Weights of a small GPT-style language model, trained from scratch on English Wikipedia.
Size: 13 layers, vocabulary 4096, 10.8M parameters.
Architecture: LayerNorm before each block, biases, untied embeddings, normalized queries and keys.
Training: a variant of Muon for these matrices, 292M tokens, 8909 steps.
Each number is 500 + 25 x the weight over the matrix's rms, rounded and kept within 0 to 999. Layers, rows and columns count from 0. Numbers have three digits each.

# layer 8 attention query, 256x256, rms 0.0706, rows 129-191, columns 192-255
500516545473481489515550471518495508478461496488463492537495473492498485502501513532450495514490534476517527476508492503452521526491444537495513495491533525519515520511477483508499471513539495
487524470454516509499524487466507526514525498536567476521482471476486476451473485488453496515492534513494511498498484514512434525531459518535479508495500477523505524483511527502485493500504501
493488507499463535492484514540513491499473498495544486530515537477519477519462447507529479519447543519526512516534502506476498497544484524479518518505502500524523490499520503466521511509501517
488483474565523484470472480488482482457528501542507493510498499484512484527511490504447496498518507472464522551541474475536475545525495498498537476500493490485482535474460504504484486475539497
494511464507494464510500486431511470509472525498506515515518474510535527461516520452478491469525510499480512527475453435479511490498532527463504476455481556508492480505533561486511498521510501
478558542511504499481459534514499505498471479474513488506479482469456531524500496478481487478484498493527486517541495515514458486511522526485494532507495480482497481502486520470488463472518476
468500476496529505510512528503480500525477497507538487504462477512466534463512480506502532504542472512489535482521515502480539515475462466492490490521479461491517481501536515510498508511523543
504483516523488503485511550511532538548480534539499496551477459475483514514506493486490490455507552485445532515505511493483479504497423494530491510484477526514566461497504431499497496519511524
519514498502502449507447528495492501580477466519438496472509488532509518488512465502533498476490510481484491482493490483538497493523534526448535489479466496504526527429499567487503503499522520
487458519441502498483517530533487509478496532439511493537469497490489534485557581508468480515522524499495512452486528523462501491498473502523478478483510514513458490477503525492501516549538491
495437534480529508499487446521479534538468517452503491499501497502526472516497506472517541476489468520490514498500481517478540491519513513512490480498489505527490454476505535512494527482496483
501539503513516490507532529532521491482455474482483513467484495468489518515507505502492477527472543501483492504473559459449572503511502486481467530501490457498544504522522508523501486518504520
491529543494523502505477491480494502485536526565517494479507539490451518486462471482493483501508513503482482529513524518520501508534513464466483482522506514476522484495488524519509534481482511
470502489507489513504512465511472503456511478526485492514501535510527511490455484475518537499509532518490544529427468473518572490534429488504583491468510496498492470514516499478466475457511508
442492497517510557449522489493521454488587502499516459492490455504549515516491503475474516495563504488470432490492496503480519511486530491417493485490484483508457560505486523515469502513492493
501523508491499498528493471505520511494495495468464516535491500508504510478533528485485499472491515508479514495454558481475537538470530483478462469526499502517486516492513450536530513480504531
498506472554515507510533508456501469539461491481487481517505513489462540523490475481536491490511513499449503465522529471534497473496533492496483502491497449498503544542481456539518502502489500
481488514504480489545506462502512504483475523455487488519515448498528469519491480522485493469505520497514503497469474477493538507545484512481525514515500481529522475495500505494522466465491509
496523515498480507479476510479481508522510496461507519469542513459499522515481530495466495430437466518516542516476483518523504499515543517526521507466551509517497469528519539482489468511456494
522495497494530469533512487532490502522493515486500509518526450505517484541503493492474462515468561518485520513511462483544478495506517505501500464500482496513478493495482502473533511516502503
547485497528506529505494461463517485467568522488503493497500531519480476485494530511513470510490530519539483500521488503510505515454506464550438502508515503493536501500498480537470534537506517
511478513503486469519512481461514523520502503507464507477516530482498532474470492482500549513441530519491514452495467537489509479481493493457494511475502533513469501522476517476538546517502545
469522475531552505481504563496453482489530509511518484499531430532469460519520487504488517508511503470458505501469474490533464534502486476530442494477478497462454468526488561511522538477496530
476490488502484464525518511487486553492541507512497489530474511496510588493492439502493529482498489512557477498506511513495513450512524442533517482512492534516466522498484476514503513457492426
458524480494554487527521522503480494508451503476482527545515484478502533479537516482526475444488521509525487523501488548485532463526477507515476476487533497473529526492530465521487495519523482
474547473471521478503492519508484523535484502518447535466526519523433526446511502507579490485483502491510525482519503500528508485530518497509501496492506500491513492457453532504500510510474482
512490530515507495489507515476482490507445492489452550504552541525483502484499506461539482542493517541540479503503499476498507465490515487525529497478496478483465502505467488477505541467549467
484520515488459496523473471512533506513499474533491427470515455466488500507456493484462503542532545492466490483526467464475473498495519523470518543507494496486508533501494515480495474518469540
482529491475533550492498500485504486522523493549504478505517492506509490500506453501468498477505473529435490529534521512507511525506495503488513524521495500454505486470499488502487530471482459
473534510497490527519506445478508521556551486494528511506518475499498489485504501521511469459548514520489485561488445471517502530537469477531506529470519474480467485544517484449491493485497495
448487509503484522523487507502513504497442570476493475475494485492504524464490486485469533553479499510518507517487493523468528505500533510470484548520527525487497435521493481500496491473473445
500518485510493469531538449543457471471502466475525512519461513529515534472504488530529551475472481487547478503532538458524487483502507486531468478513491482513490475518513527508519536498505497
498548478536492508503506488504533471498515549512515455464541507503515490481531475527521495480530480468467481549518484468465502540490518465460488448479552490504529471518466498499464488516487508
501497509551504495477494514499520508502496470530479459477464513518480491490483507522508491538516523524498527443510509462512508532531524471532506488517483505493495527448521495479509510494517493
495523546515462512500528500469488457492512511496545463455521482504512433500509493503461512521513519540537487507503451542510499484496509497503496505479481480493459495521513500485468531471501493
482459492531490504482454488512544453499503429499491518499505527528545488512446500482486558500547443486513482485462486519547496537516531511505504527511508472468502494520531511519495543515496493
505496448500494467511517480498535507518554461503462521497523468509508514499548513511552508527515511515466492439490537457481537552499528502465495476499463510449470476503503490473487492541473480
487470511525537512531481505485567530519484518538549484446472484471462453490449511524480516498527507504540554522479540474516499484451518510508476484534497504543490504459480516524521496489479510
496508502546513447482493517504490484481492550481465513491501473505503514485514516496561521529553519424499469476521497483498549496549519440476471516531529484509546498526484498510500486475494485
527538518494517531548491481500487494531468523513529516477517532469517496503468510547441472515511496477500515498495460478500501505520520503501510515540488484409482499501531487511467496503483524
546514495520498508509516466540504502504488528521533480505476497499537458504462465499483526531506509470509490501503490491550498516492500534519523518492504467524509517492473482518488483467521461
522537484524535501514486499497486469489519484499508519487463493481477521457495521552515557525472509535478533544474523480530549519485527549524513497514494528475521506506509527508516498511503480
445513537479433500559530487518514540497540468501491490502502501468495485496505497545482435469528543510501491511478457450511515476478474488555537477491509489513475513520499483495501479416536529
530502472521484516539511453484452461530466463533459456496439489477430499533498488492464447512465524523508546519516518494512538454540486505509487492533479477506511511508496436480519493485497503
513474502484524485503506531477414513533499472503517541514494473510505500513526526504486503510519463494486484543513515493508538486502526476476459509488470489462425494513515558510521551467529466
515547506522489498570441479499513492461520466527483501505496489479539455513489507493470495520514506459509475528500481476488437486485521469475485512524539508517507460501473544491502506509529543
492521453518506545499505509497514509486472477507466506495482485508454499518572517488526490498507534475482470512521535491508507474448453480484543509459501485500488460501509476517489486515471522
525483510497500506512486536520519522517549499529511527522486516510509489495514522474491460507512476475546513507476484510471495480492497514509500525476523494523497520506478508506475508512528454
520510555501490518521482476507508504453534518474487514552499482477502511483515506451468522520521516510428489479528522496531551514462501498544556530525471464504504503419508528477483553458495464
492496555471502497502463512479494514530452508540484523500480503460508484478471530496510483452479463492532453510469556512496529468494519445525510519499501498466512430484517466518504490497504480
472501557519476504422499487517520512541511513451515495524518498484480480509516477476483464489482497469497526502517532496552486489483485508516497509502498549504453509571496441540561536523483497
489507509488513516480458481505518510527453468494482535513487488508494450540523508500512495478491508487484533501561513546510483471509463489450469553498502501501484528474485548507496504553526527
503498478495470543488514481495443492517503515529545459439507477495500500502502545530401506512521491520503488452500455468506474508564490529518526504544518464479507458482518492472462473540474473
497538492500523504512474516542469491513480463424510451514529485454487525476484503488524472513519482555535528485516510497489495494502513550533511534486522493467511507522526489477516488511505521
513508516497512523468527498512464503505509506543557457488491520513479499532519475505503525512467505513482494536492556490466475500504448484530469507514537519511498450503495510511529503501490499
493584490512474514520505506507508479521504419538493532491450496491523476523489485510521468491478534516441493510506489473499493554520578494518494505491484505528515506497473525519544550480470537
502496538467481516505457525493522529507543477515475457512527502518507528535500540500449508450500526446513517532515500517520486491518469454519502441557502499509478491500518498494483519525466504
485491459532470486520438531507486516547468511472472534472479483540503536486530436548492517495511462512519509493489512459487481527491494510555483488510481507426481489502502490504532466517493458
479515529535477535498519498514504538507490503442507416508517475489545491514498481507495486513471490480489463450499482506469495490514491490475445538514467515498521467521498507478521500510469457
514515510477492524502495488512522485547493488526512542495536490560531488503514485497521492525553535495457513471502498507511494521493507459458482493477471519471499511522481518537529539524527528
552506495495524515492450487543466544545490481511495436448477458508538454550501490523482565481502510484528445523489490530470490470462427521513545500524515509486495473509501497470479507562499506
525546542486507501487526515498527483502499471503469452480520475485476491484479532478490494485514501488500464479522504465527457523513509501471532514522506477518500515450488504501458493484471487
487493448479458520507519511552527492456505446427484520551529476504480517481520534514491539505518506469462512525477520503493504455538519476464483547506536496511550532542501494481498503493507502
# layer 8 attention key, 256x256, rms 0.0673, rows 129-191, columns 192-255
494550507483448512515492523506501562494557473514491514482485485528465507493451456467500511528470493550500567551504489493453469538493463523546495541478544475490493472514489474520490550520528459
487546499550523516495523505491519477492474493523492441511494450462475529497484550500476507516508556488501502480514503455495493472498531520468498491529476549505510474477451468511496491497532537
506470485478488475509467518509459497523482489487482495480459548496482514500543501491482493529476508496514466534474469486511494499513473501442524505546514531496514507451508515525527473473503478
496466500505470517468481498491484483462507477469515505520518525471501505489498531491449480492572505479463525504500492454520504510485517522469509507503460456549527512499538540485511508472480492
487490519492448520478510523540509501539499504499494488507498473500498523502494515476545425503473450534464498509564475487506517469489482465503456488572502478447511523539513506524524507508519516
498496498502459477505499513478496488475470522493519504530460529471451524455494518487473487523483518473506491493470504464465476504492512465514488524576522483479515532461515477496459486484530476
496495480480497494463496473523490456493469505551505491509499531473529530464519522551509489494561531408511522459504511461561514518476494517516501459492480515487483502525476557507506488495477532
494517520468458454469524511448481497503454492501489470482498488506501460507490504536538538518468502489512504523529512501477492496534469512498530487507499496520501472476514532511493557538483502
527466508539498534505493532522492501474470498489477521484498508494481490490528474489528461467539501499487528451462490488535469439519468494478456490455483519481529559512466543506512473515541518
486486524509480470542470499497519499435511534466496511496465456516498468455498528473477501508467512528532511514554496468491514503480496490533504491496497504470506460487508508507478548509466461
526471504452489495533538499529480521482492474448473508488524484492532503466466503523475471522497497509515525513553541531500467482497524511502447516508514532490440509493494499461489488523503494
565544517490506463508461513543556528521525492517481462521488498471537550466520481543501486475507525500512498418526504496454460530505506442513523467523483507523521481503505442482523528500516502
540485466514492529488531449473499499469526529485515511508491511505467544485560506505496460518506516487485506458505521477510511407518520509504494505529469500526496524506472543522529533518475522
489500492522476479503503505509502533498534495524489498491480485503529478503515473509529493490513491470497532528474547550545465458492449482491528455515498479484514478508471523451499521521483508
507479485516500465492516472514513484512478492475504513514473487465578530505521515511450481494522478490494469421476478457513494475530513490463522554484476476442501517536504509477469499518438509
501492538435518543552539509496490539526497507496507523487480496524475500484467492479557485516460484506495516499516511482505508543534531487552540483493553459487470510498525433477502534505490523
510511524499523487472522522478501462488479466509501485509501519523476501507473504496477492506460476514447490514516532504523509526484506493470506541507552545502527453529508435484481515526482474
488519484492500536542539474481495492483495486484479477454512486440496545495530497489484525476553496473488535487510474471481518511532504522506472500525511501504498495497507514507510496521463501
483556506531535514504425530484494509479482497482524473523467496495520484489517455501457492468453506493486502520466525487533516525494517482538495467468486528485514539519498519489470471468505502
549522503497495462519528481433520480515511486535497504493525497493487496537500484480511485491484524560468502490509531493440566527476527513507510479482524501497474537491488497510507516498490489
475553503487467516480462498509478516510518536518497511487530459520495471479520514531490476490463545542529519499557533491462461505508495539488504524495528495520490443479513465502517514503534496
525471472449502442514476472490512495538534487474467557527499531481453508499513511471493472467508536476498494469486468494523500483484514478509485527512506489517488557462458536512506516485476509
458496467459496510496519537534455492523532471546466535480485481474491534431505511512450515508541472499463449485495476506489512519499519538494498527508479508492470493497536537525517516504514518
466505484513477484467502522493491542486519485521498489520485517479496508507546487488484473502511523440451460494438483416513518480499497491518459517498448498533515545492474540525471495497516470
522465497493501499523500478521508519512478487504534508518503534474489498538520531522527483449521502472477495464502490503525470482549458503502483451524481484467538519515485533501484507519484481
439519466467485460511464535492458508550514538511508521526480507498464476486474474496536472528447491559474498533530519535485509534516511515501518461500512487497507505497517483506510474489515535
499498503479479502480491529507494468513460515472514514481476542497520517481484497489547476515500465520534445515493497507537523483443480501483539510523490463499503490544511472491524510459475499
504531471491475497531482492475456500498488486543543508453478495506538465492480504496509453501546504463526540490461507500490479500525476475486518498535508499483491489514481488502494459503507533
512518503529558553510492473474443476503468521567571524485504538484516490538521451489495507492531499479517489441435537486534548504485486467488531495503458508455512540506497512479539527493504503
466537479509486468513549507491505505514513485457490441518531481442560550517521513512455513511529512465526473536513470450501482458493508495475479502519491483519491475525490495476508499504534508
507496498460504501549478507469534505506554485513527491466474526483498518518461500517517493523541541480510527491482512487486524526471513504501473500535498502503492555550485537478503454509469491
533503456520495457484529498537478522491496454473504547520465474527499514468473513530508514530512452477500504497526536485529474515498503462512446478507473515533483480531493462499554489481491506
500590473557472478508493492525520510500522525487509467499497488477487496498533513522522477494535507495464501521516455472454488530500514489440502455466563506513535520562489513480465510505470472
523519496526521499491485529513550525485521463516487475477485501508478512490479519536512498511501540515501528488484512474516495486515496487488514502490450514511521495439518483497459480470491489
476511515496473479496501473478487479516495525507532460477519508508466472480524491497499536486477513515530493502500451515465498507478518497483505514491509487483465490548499504514514493461485512
501511470483471509497481494515542492495485472487501521516485478504512461506458511501526578463507475477522502499479514538519488515542511478502505519536480426462500490530526523506485512496504518
506529492476503485527565494493508481517502459487504547484512508532493519538534482523530532503511484490455497427483509472474522510499495491444455474492484472435461477506523488503461484503467465
514432552488532492543470478466542537525531525542532483469488472512493475530467521517501454488540470512525516510491512484466523532484528513500473523521521522527518499472501515543526480462514507
471529514510500490485516495496535482479524513459505506498537489493478522522478517513468494546517515475470490513515487487526506474529499475462481503533487448510540481470522515508476516484460468
532509521434494522479483495473486481509469539515553521476494489509520508446490511513491458561497470496536526502483481464507509502535480464524495524565454489428516476490531482510484461519518532
504541485525507521475512479521528510501506507480506455452525510501537495483481483500459517541476507500501442520480519492518487474485516547496505517525529471526495499480500504498485504445502440
506546486524513490537494487500444477488502519491524517471493510492474509482485526517521550537517477509456541515522519505468504468514507513531510491545485554494558497504510475521523474521529478
427495537486476508552520486473527500482481427498501521471497515466491512479536483510471434506506518500509518543479487471504501496517513479524527479483519468499498556513512474494519463448529508
508509488476475548527498464498492485539506452511506462487447514459488479545515471509478469481496525514497536538514543464523503466555497493547486488516464488524503484477492436484527458498483484
475480537489508488492504522549454493536513469489548526525488480550507487516489505506501522531511469497531464512484492475494511480507479479452449516497509459476456498507513520511535519467559482
530527497484479511547472501501497532512518486463526518510476500507504499512457460491507473479522523469522460546502452475485486508504495495522500516552523510521496467530521524527534525527492529
512493475452503534523495515452515507485488523526504525453473507566515492521498513480486491519503498479494511530489512497518456505504487470484513496514485504492519508514486460496530485541456471
502495515484484516498514531510494535498531498559515539501467524518472505469455497515478445484498471512547522518455453498489438486484487514477485482482502471514508507522497507477494495503532474
523514531492496487497493457479485507466530533500492515534467474506511511487503465478524502518479491502454484498507502490474534526499493502549544495487441477501531488482520527496502540461525489
507506535508485519492470504467482510525476500493474527529470508464490531519451505487507461481473491505548480516505556495491508442520493476492457506493503473454518501477479485511538479502480529
480516529431477495494507497477552492557491530521508511531533501502498503499521475458501468489489472454502504517540562514549481509458516491526514513515541512484466461523480472535543535463509474
496488476510491514490476498497544535451477489485491498507506507497470529503459488499507503490477478520491524525541503509529514513525499526440488522470541502511490507471507562493508524511504505
513552471501473543462457462468450488524498496501556443462515470519528527509497552523413480483497551493520516541502506463531507498527510544469516483538495444479503476497503510438480490509446457
479539460512533535513491512543483490489505479443484495500521495445515520527466505515482474529496487576488497512522511483476509515466547538506490530455551524497530526518504476496532477522471471
496492505544532507469491561465478479496506542514523497463502499485465470494509500485521522494475489483525508524511533511497512530484507526529524542542542500500485474490512491446516507484477440
502536491511505504502481487473544481497529461542489530495457508504490477530491490482512507496483510506422528478486481495485478520531543474518523536502501470553511518503490475515519532455469540
475518488484531524516477559492514517485534480553522458507536497517507483478496496529447488511498525470477482511512493524493456505521476494499499459481552491489479456478502482513480527525489531
424545429524485491535474503510558510494464496476528530476478452514489553494517501525503497525501530572528491512492538477512488492468506537518488486489521495459479469519488516513497467525504484
491506522511464517519517491528527510480506482437494401481492489455482521498527501486519509513484491497492466460487501492474512486507485499465479538501498505505549474502506508481505482497501467
511549498493459500465481551488510501498524498491479524501481484497502488486503494511504501518537541478478516488516464507510531515517481514469519501458500489474480472513503500516508558515523518
531491512498539495532440493491491502536477529513513452478482459487514482533482490519514555477543511491550465518498513510449472544488479488495536489532505498528498495507501540491492492553504492
543557495501517465490503489483530469523534473509447485479519475506532499501507513515551561466513459473465487486517487502497493499539509472480486510530551480506515491502483464482473484458460509
493485494475453490520535515485520495475473405444473512536518508496505497526486498538482516504527489475455474509507507520465525491489540474502494549475505516519524502564504482471508500522509514
# layer 8 attention value, 256x256, rms 0.0909, rows 128-171, columns 192-255
502547476512511482507502508486519496500511514505481506498461489513547522478470521503538497459498489515486496492523493467484542516504510476494522498497537515470498492479479466506476533496451495
452466479456518473493505528475485497503479519526498521528474497476559490497511492496516490487561474502550465532504493473508507485484500525480475485477486495513459459490511489485546528471485530
530488506524534518539511497524476487554496531456493517506502517502564518456478478494499515537492519502547494494526525473473503514523463497509484471510507522551492469512466505524508506525474498
523516504509496515490477490480493522480470477483501502487488488484548483522505520498494522496496457521491502518532499549489498505501496462529526479453505448492562485483503469489499505487512546
483485497493478447486484495479488482502500505476457487456481493475482502542546488512481472492521448473529488500487455525525498526468534532528493495490479513495529455489493515446510534504455516
463498507533473485529503503529495484522501493493502485500489497475478545522485524490480489476498473459494518487534472537497500510538553475529501536496481517497496508515511523550490496479506485
514491523475584488478460472526504501474493484491475492484522494529533518491517503486483516522537489498498515510498466542558480476488485528490477434506500489504502476503447496483508485510470518
473482506529524514485487534526490497507468520488508485496491498505507507479502451529483540493517478524465523504500510546484491487470504501482501480556444504512506458509518506496489488449518508
543511487459511445452491519548478499492501473518558516476484463508490542492497488505533504489529493484491463495522498533526518450527513479465510516513531501563480469473529538561484494496531457
494453511499507533510488470484469481496480496479480518493529535473519516519458493539499473498500534488486510540443512489526454472502489506457529508455493508504446473484486477495514503508495487
474530529504532464521538517476469516525517506499531534440463496505483488482480472525463496506501462521508510475476509490489506487484504484512525463482516525504518498483562476439525513513525464
506450494531514483474524514452487483522463494472523511537517486462525488521506499494507477478537487508534494523490486504498486516478482476494529453522473504482469538491488489482495539494504470
557495470516503465480503483503470524509487519490503519492469489454515517530544512507495473498521491486453513484513462540514502510503499526531495480488518462501494515527524484496466509484455488
496501530467494541515473527501478512468490525460537500545513501478442469505488516523509510493479517473503525500488500472517515495443502510502470478494504492462515527496490512517516457465490450
513473529527501508506516525512461536526540554568485515468520470492504501481498484475503512500484516518505493518482508464505539527501488544528505527489551524517492493512447502517496448518508463
507511475502492473472535489486470485476495519488515500472510523510483471517510505455490477483497513533539498501492510484499506515525494491527509469504466471475494471489489528476484487525506529
507499544490494558520481503476528513532525505506469471525522500509485517496482491512484504481474504485514500482517471455478489515509489450546519518468479482461503480474487499490475516465503546
548510516526549479499529489489507533537531484527503501477486506540450484460537495508491536533491550509464521497522509509516542510466488468490490485536470548516477482468548538504481472532518446
468530501497491521484504504513505479521470478498556527501466504533474502487466479514525499500472509474550484478507467532489508497451481503515491514507470481522511533503481535505501479473488497
497520496527483526498516463498495488512542517509486510500514528487476481491518509483536536463486456516513501516476517494481494461478473518547516488535522504484505466529465525516510529521474503
506508474489493478520490509507489520508459471514516491483488485471529485472493520488482528507498498509506514485498532522540486495477497486490488509533537470504458507502482480462503505526495517
460505527490487490504491492508536528494457502494493491487513518526529492503512491470529521498485546527501476509521529479455514516540491487494495499513484521512486502502481504464515497448497503
478464502478520493534525477502519508505530479501482492507507533526519521449532481498492539523489492529518507493448484476522508472502465496483464465499530471454514522491477532490535535525517517
530483499480516522529528529491468513536477502499483536508489507494520513504520474528483527527491514502487499495507484549501507532491498494501510504501494517476462497472497505520496469507513434
461481506488495518526514503460498510480495529508475510524540486523521492494486500477493528479489513485492514471501557482520486497507497488508495511499451479464540509469482498509515491474484561
513489478515493454486486449504511491512533504521470497490459510507468494502490505520494485520512479506503503519517515502486504498505521512509494474523497528553528483524487487487520501525524508
499498464517528486550467524496532495488516517502473537529499480502508497494497462475497480511487509496538466477500513504505522479537575506491523488529464477502508484493517496515494499492489474
500506511465475467494460472455500507493528506452550474524447504494534460523532529479491489462517516487501517492487514513500503495491458493511502492493472505515521491508511506484499526499475552
465483545564518490483469507503502501482518512485466509501508510454559491486492516490511472511515442502510488481483494515509484521496485491505501427507498466500519463468523484488515512499522513
465500490511500509534474528475452483493511485448484488472548459495539462496468481510517483524514475560519449519508484512503510508532503514524523507494518478510497432528498488509513526507492516
536475489473500514502542465510524502521486481499475528527500498499498474491512538512481475494516513510454483499500463543538516462515526444500504542486491496524519519511518521483470510502485476
550498511491511511505496502515527509504498556530467540544496483511513494473468491526495471493518492535517472540504451495502547485524457531526497490489516472532502509471494550513498491524487487
491491520491470533446525522508502517487500497470475484476565499483481518498443515481489507523469527517471532535519517454478516482490478472445491466530530468536503513537482502456541458464518533
471476487506471589487564492480457500455484485490493412478479492518490526469497505476524520544509463530519502466477535460492439427523514537489550504565519466529514490498498476518531518523519505
528467472512525482507515468500515527501513490492511473491444491532469476489545474446488521533571447485469547519523490533498520537544489554486529451486517501539528492459485489543511487476480511
538501529561478428518517533473498457512498478462508451509498493473540485527517502521436560560536476532513488486473543483509465447442516532519503452510491515472500506518523494490496500482490481
504441495439526457499574530501490534470499528483547518467556480542489475564484449548478530497508530501519494457447511591523493518482488476477479467522532543442520503536588468515506568510465523
499470516496522470513483499536483455486538510515501482482475495481508530490504513543507477499537509499492543485490531549456481508514504508486493490524552514548484496530466519488509486510504473
495464482514463484524541500510457454497418477493489487518489494476465532501480491506469453507490486543503516468458515564456545540481512473515508494488508531505488504493467484503503506544512511
483463461475500526506526499522515477511527497515567507500497491466493540510508514483432461467481510511519494450493497508549494487511563470495557489484468529499504491518572500481519530561441511
472516503533419483534538464506513468516504544525478556531532513505518454499448482520475471492499488489502498484482512475525513459480501544519470566553464455549518503475497511513543482489547508
529516502479527491444438494512528512472464474533532529534505512469503466524477475512473509500517494495542526496483460452488493481465532491493517489473467483524512516482498493481461513506499503
505506566558524490549498477488446509495473477496536481473546508482561481493517515506497528465498475512514480478522497452484467523496518492512438561527511491483477478530496480524461521482562531
508491486521529521538506494517501446537522474505524519505504512491525500519510464516491536545493495503523470484488506501500539491537475525458476516476533487493471481502495500519472525534486492
# layer 8 attention output (transposed), 256x256, rms 0.0698, rows 128-171, columns 192-255
520504512477512509465496486508501485511477535496521514478517500455466496516484468466472471532505469498527439494487533519511480526524483514502489497467479519518480486521484509535512490466510490
524534538454508461486479505531484483494489500468484485450487494464529455507457502499508512527481499441519541500501523538491507498541504497523506516486489473526502517483493483524481507520479507
496563493511485476477495505472529498483528519518473511509498526518477482547494484503507524476465462437503481483482512528516451471469501518494450507475497480457454512509482487496527492475499507
509497490466496475490505530506496450532496493486483520526505472462508503478498491488482515473520505460536501475472527461500501549492499513493503499523517500512476498482480548466507529511516501
550524485497522510523489457526486506540525571428488507503503480504487499494535499491475479511502495502517540465530509477507499503547464530523489518502535484521530513495488494512471472475534509
527508466492492523484518505479506504488486494477489524521466506515523484461509476481484452466494493516526534505481533467518516469480533547511477481485540493488490478512495502514529510479532501
499529510484445469468491518495481501470515501529531498498494456460479507472495496521540517487496528500497529505524502471496515492510521492481523545514492488492489518454502509505505504467511504
529491485484512516521527486508485518497545484512514501526499530499508482498489505461469495535484529508477511473502484482499535519513476506513521482506541534488495493466482514498524518537511499
526495495533480537510509538449505490533463546523521556520513528482491484497512498516522479533511470509486506491497505476517493503478510500502481518494505521469518487541488530458472502475479493
484531530499490486488486541522502526473531475491473473520508503530507464501521457507493514504483497510453521499531461507509539532490483474534468507556487473475534495511517516497509527485512490
528459469502502491484486507503502500503460483525481486523523503521505526525494503481518518505509509515486524532496510486538478518516511508522505489492477492507494534496481536536468474513504497
507475505478498480506524505520516502501475487483487506504466474518472492509507472489491514497502502499503536510468484513484513523527503523538520507496490489495509476525467518475460491487511498
524523517494501530507492550492501478472476490497543505472485503509507496507470489502486466510515486472547511500483528480465487465491510478508519508508540529542564467482464479498512512500498501
484484468526495499507517509478494493464534485493494512511501485516486529490509520522534530503518538512467514493504488504490491497536481505501490530536509464480505522532481468496531548510521491
500493467466507474516495520492529493472492505487533528483525490537507463470481507525479534520529546527465474513535532501475473503495526441484471503469471518508469477498554518495501515495518501
531496526479528483511455475535468518522502499500497491483495463518485493479500463507507506537496516485505529528508503508489530501480465482475527503504518499529456518493507471520493559505502517
499515498517487474484497480497504471469467490479534503508493476470472488522526522506507497521504470463507533505489492518518529482517504490514504456511504493506496539514507444495500492504515502
437452491501473484521516509516528484526481553505521532506525507523521501516481483507501506494509531534516475536488510499545484505509501524485490538492537485493490494517481538514510505501534512
508471477490499465524505506484508530497527521514512516525497507513486470471519514474503505525533491487506520501483481499509493491528491507479496501500484495465490470511546483530475508529516488
491477512458498463507473501505499506539455487469520507527472487526522496479455480525472510481469490503507480490526502508517502505517523487491523496458512505559471529490516487488473487474518475
511474465497484497495511518464518512497525499523506508497502535546532512512470523483492506475538513491465480516495519494507515506471510504477529492463483493526503492519541497520482471481486501
493476502483480516492476497520459511527506493512525485523489476487510515511481494499475486504467487517525500502480457513526495498490496516513506513502499483472487486509530527517457521549503506
524493527516438516473444514509471476505516496496508500512486511478513485489539513499515486518473512522500511500511496495473481493494536530541495514473467538524463495510518495492507498508497522
462508483500467475484488472516515474470488496514518490487525511503495500482522502482492494487491523523507506525497515484507478482463514520472499473518504514487515537520469538495520538501497501
492552484519487505521516512515509508475544487510488471510488506467494522502509522541476494516490482535510502525531450531453481504497441497503518491488513505523496494514505479477499482528478469
460485514469524501466481491537476511505491532487517531523528508508494501490477499480509482485489494494519514475497493538498503485573505533472470534482504510496490510488488508515503511474497539
492520518479515502439528474490510492511484476482527483519472498504476497467509514493510457474477506510513476508540545493491495495488463482515444501498548477499489485519464505548511480506515515
492510484506522527509511483501503501498485504522484514481533496535514524467486508482500452517555490491493511514466483480505506534497531496494466479498518490503505517468511489504487503485507513
548488504477471487497463489504505502511481477486516469479481493530482487488506489502459495526512544459512510501497480492514479507489500503502483474510501488547527509462461546469483522488484510
524472511473501491485492498498525517507494504482496504491466527496509494489523541543464524502476488461498525488494535479477473537480515512522509504468494500482486509477514519511533494503492500
472531510488499517480516519497510526496485517491514526510525529476505540496494519486488480488524474487499513509478501498493540513501493539477515499500487514490525501487502466486483495485493537
459492531486492508485473510505506504488508504501525484478533512471513500513524481504497507499507498481499501519498475499494474504501496470499545491485477494505516457516544489485481493499496483
510522448511519475531449459491530507490502486505476558533435488544501480470466471487525515505481523499573512504451476500496466530498507497571486456487451555462494493510534489523481561518537492
513503526517540494502518498481544456530537528548509583500509504499467497533567511454479485508484489525432525505513501511510532549487529474472472491469467463478536538512503542518450527455511486
461568545456484530466501527507496479535434429480502497521547500439478514505501511504503467526444518482567440539467501439487542472489481450519459557474511514437475462585518483525509509465456522
448524457485478542485508437546514564485512562497470478505509513524449527443461476501541466427453477470450536537504498504512513535511476490459468558481477484475510530483474525488494495530432560
526518461599529544545417434506499482448482465530473466471463528448496497499457514479561488525546494537454529556554526449500466511520500474514466539530502513570515502445465549479484479490472530
503510483503517451520539487471500512527487481492502509524531496523507479498509477473524507560518498464455419471546495474532504526438498493513515468495482498480496520478513494517513510514489505
502536520491510521520448494493528508456610514475527492506484519496485443462515523506509567532484514487517460450524442468486460486504537527490540487518515475517523465532487527478488477463478516
512524514473517440529522483486492526482470519470479526489520512517508500467568470509518462525511509501443477514533462507473524546464455518516463475541554502482470479511439522526488504418534541
489480516448565506485473589495496553497512490527508501512541492534463550467523578520559506494559523527447543439503529524454499535501509466476484462469548493444501506543520526507478529531460489
496490494489436495516554477456488516544507504473495497454472530548491544521514529529474476463473486486526470503496520524502475483529509494485456499517520489499478494512470468463505474489456487
504466452443489551504523537490516480474481491488433493537436498491455509485503475451508542477473522510508567524464536543483526445523516517501509510488483543529499541462484494486535452556499500
480477493481517511512482485555551534519459484485473452481510499573483482520494533495495450446528491486437469507479497494504467517443503477544533488494524523477526499452485515487536503465534540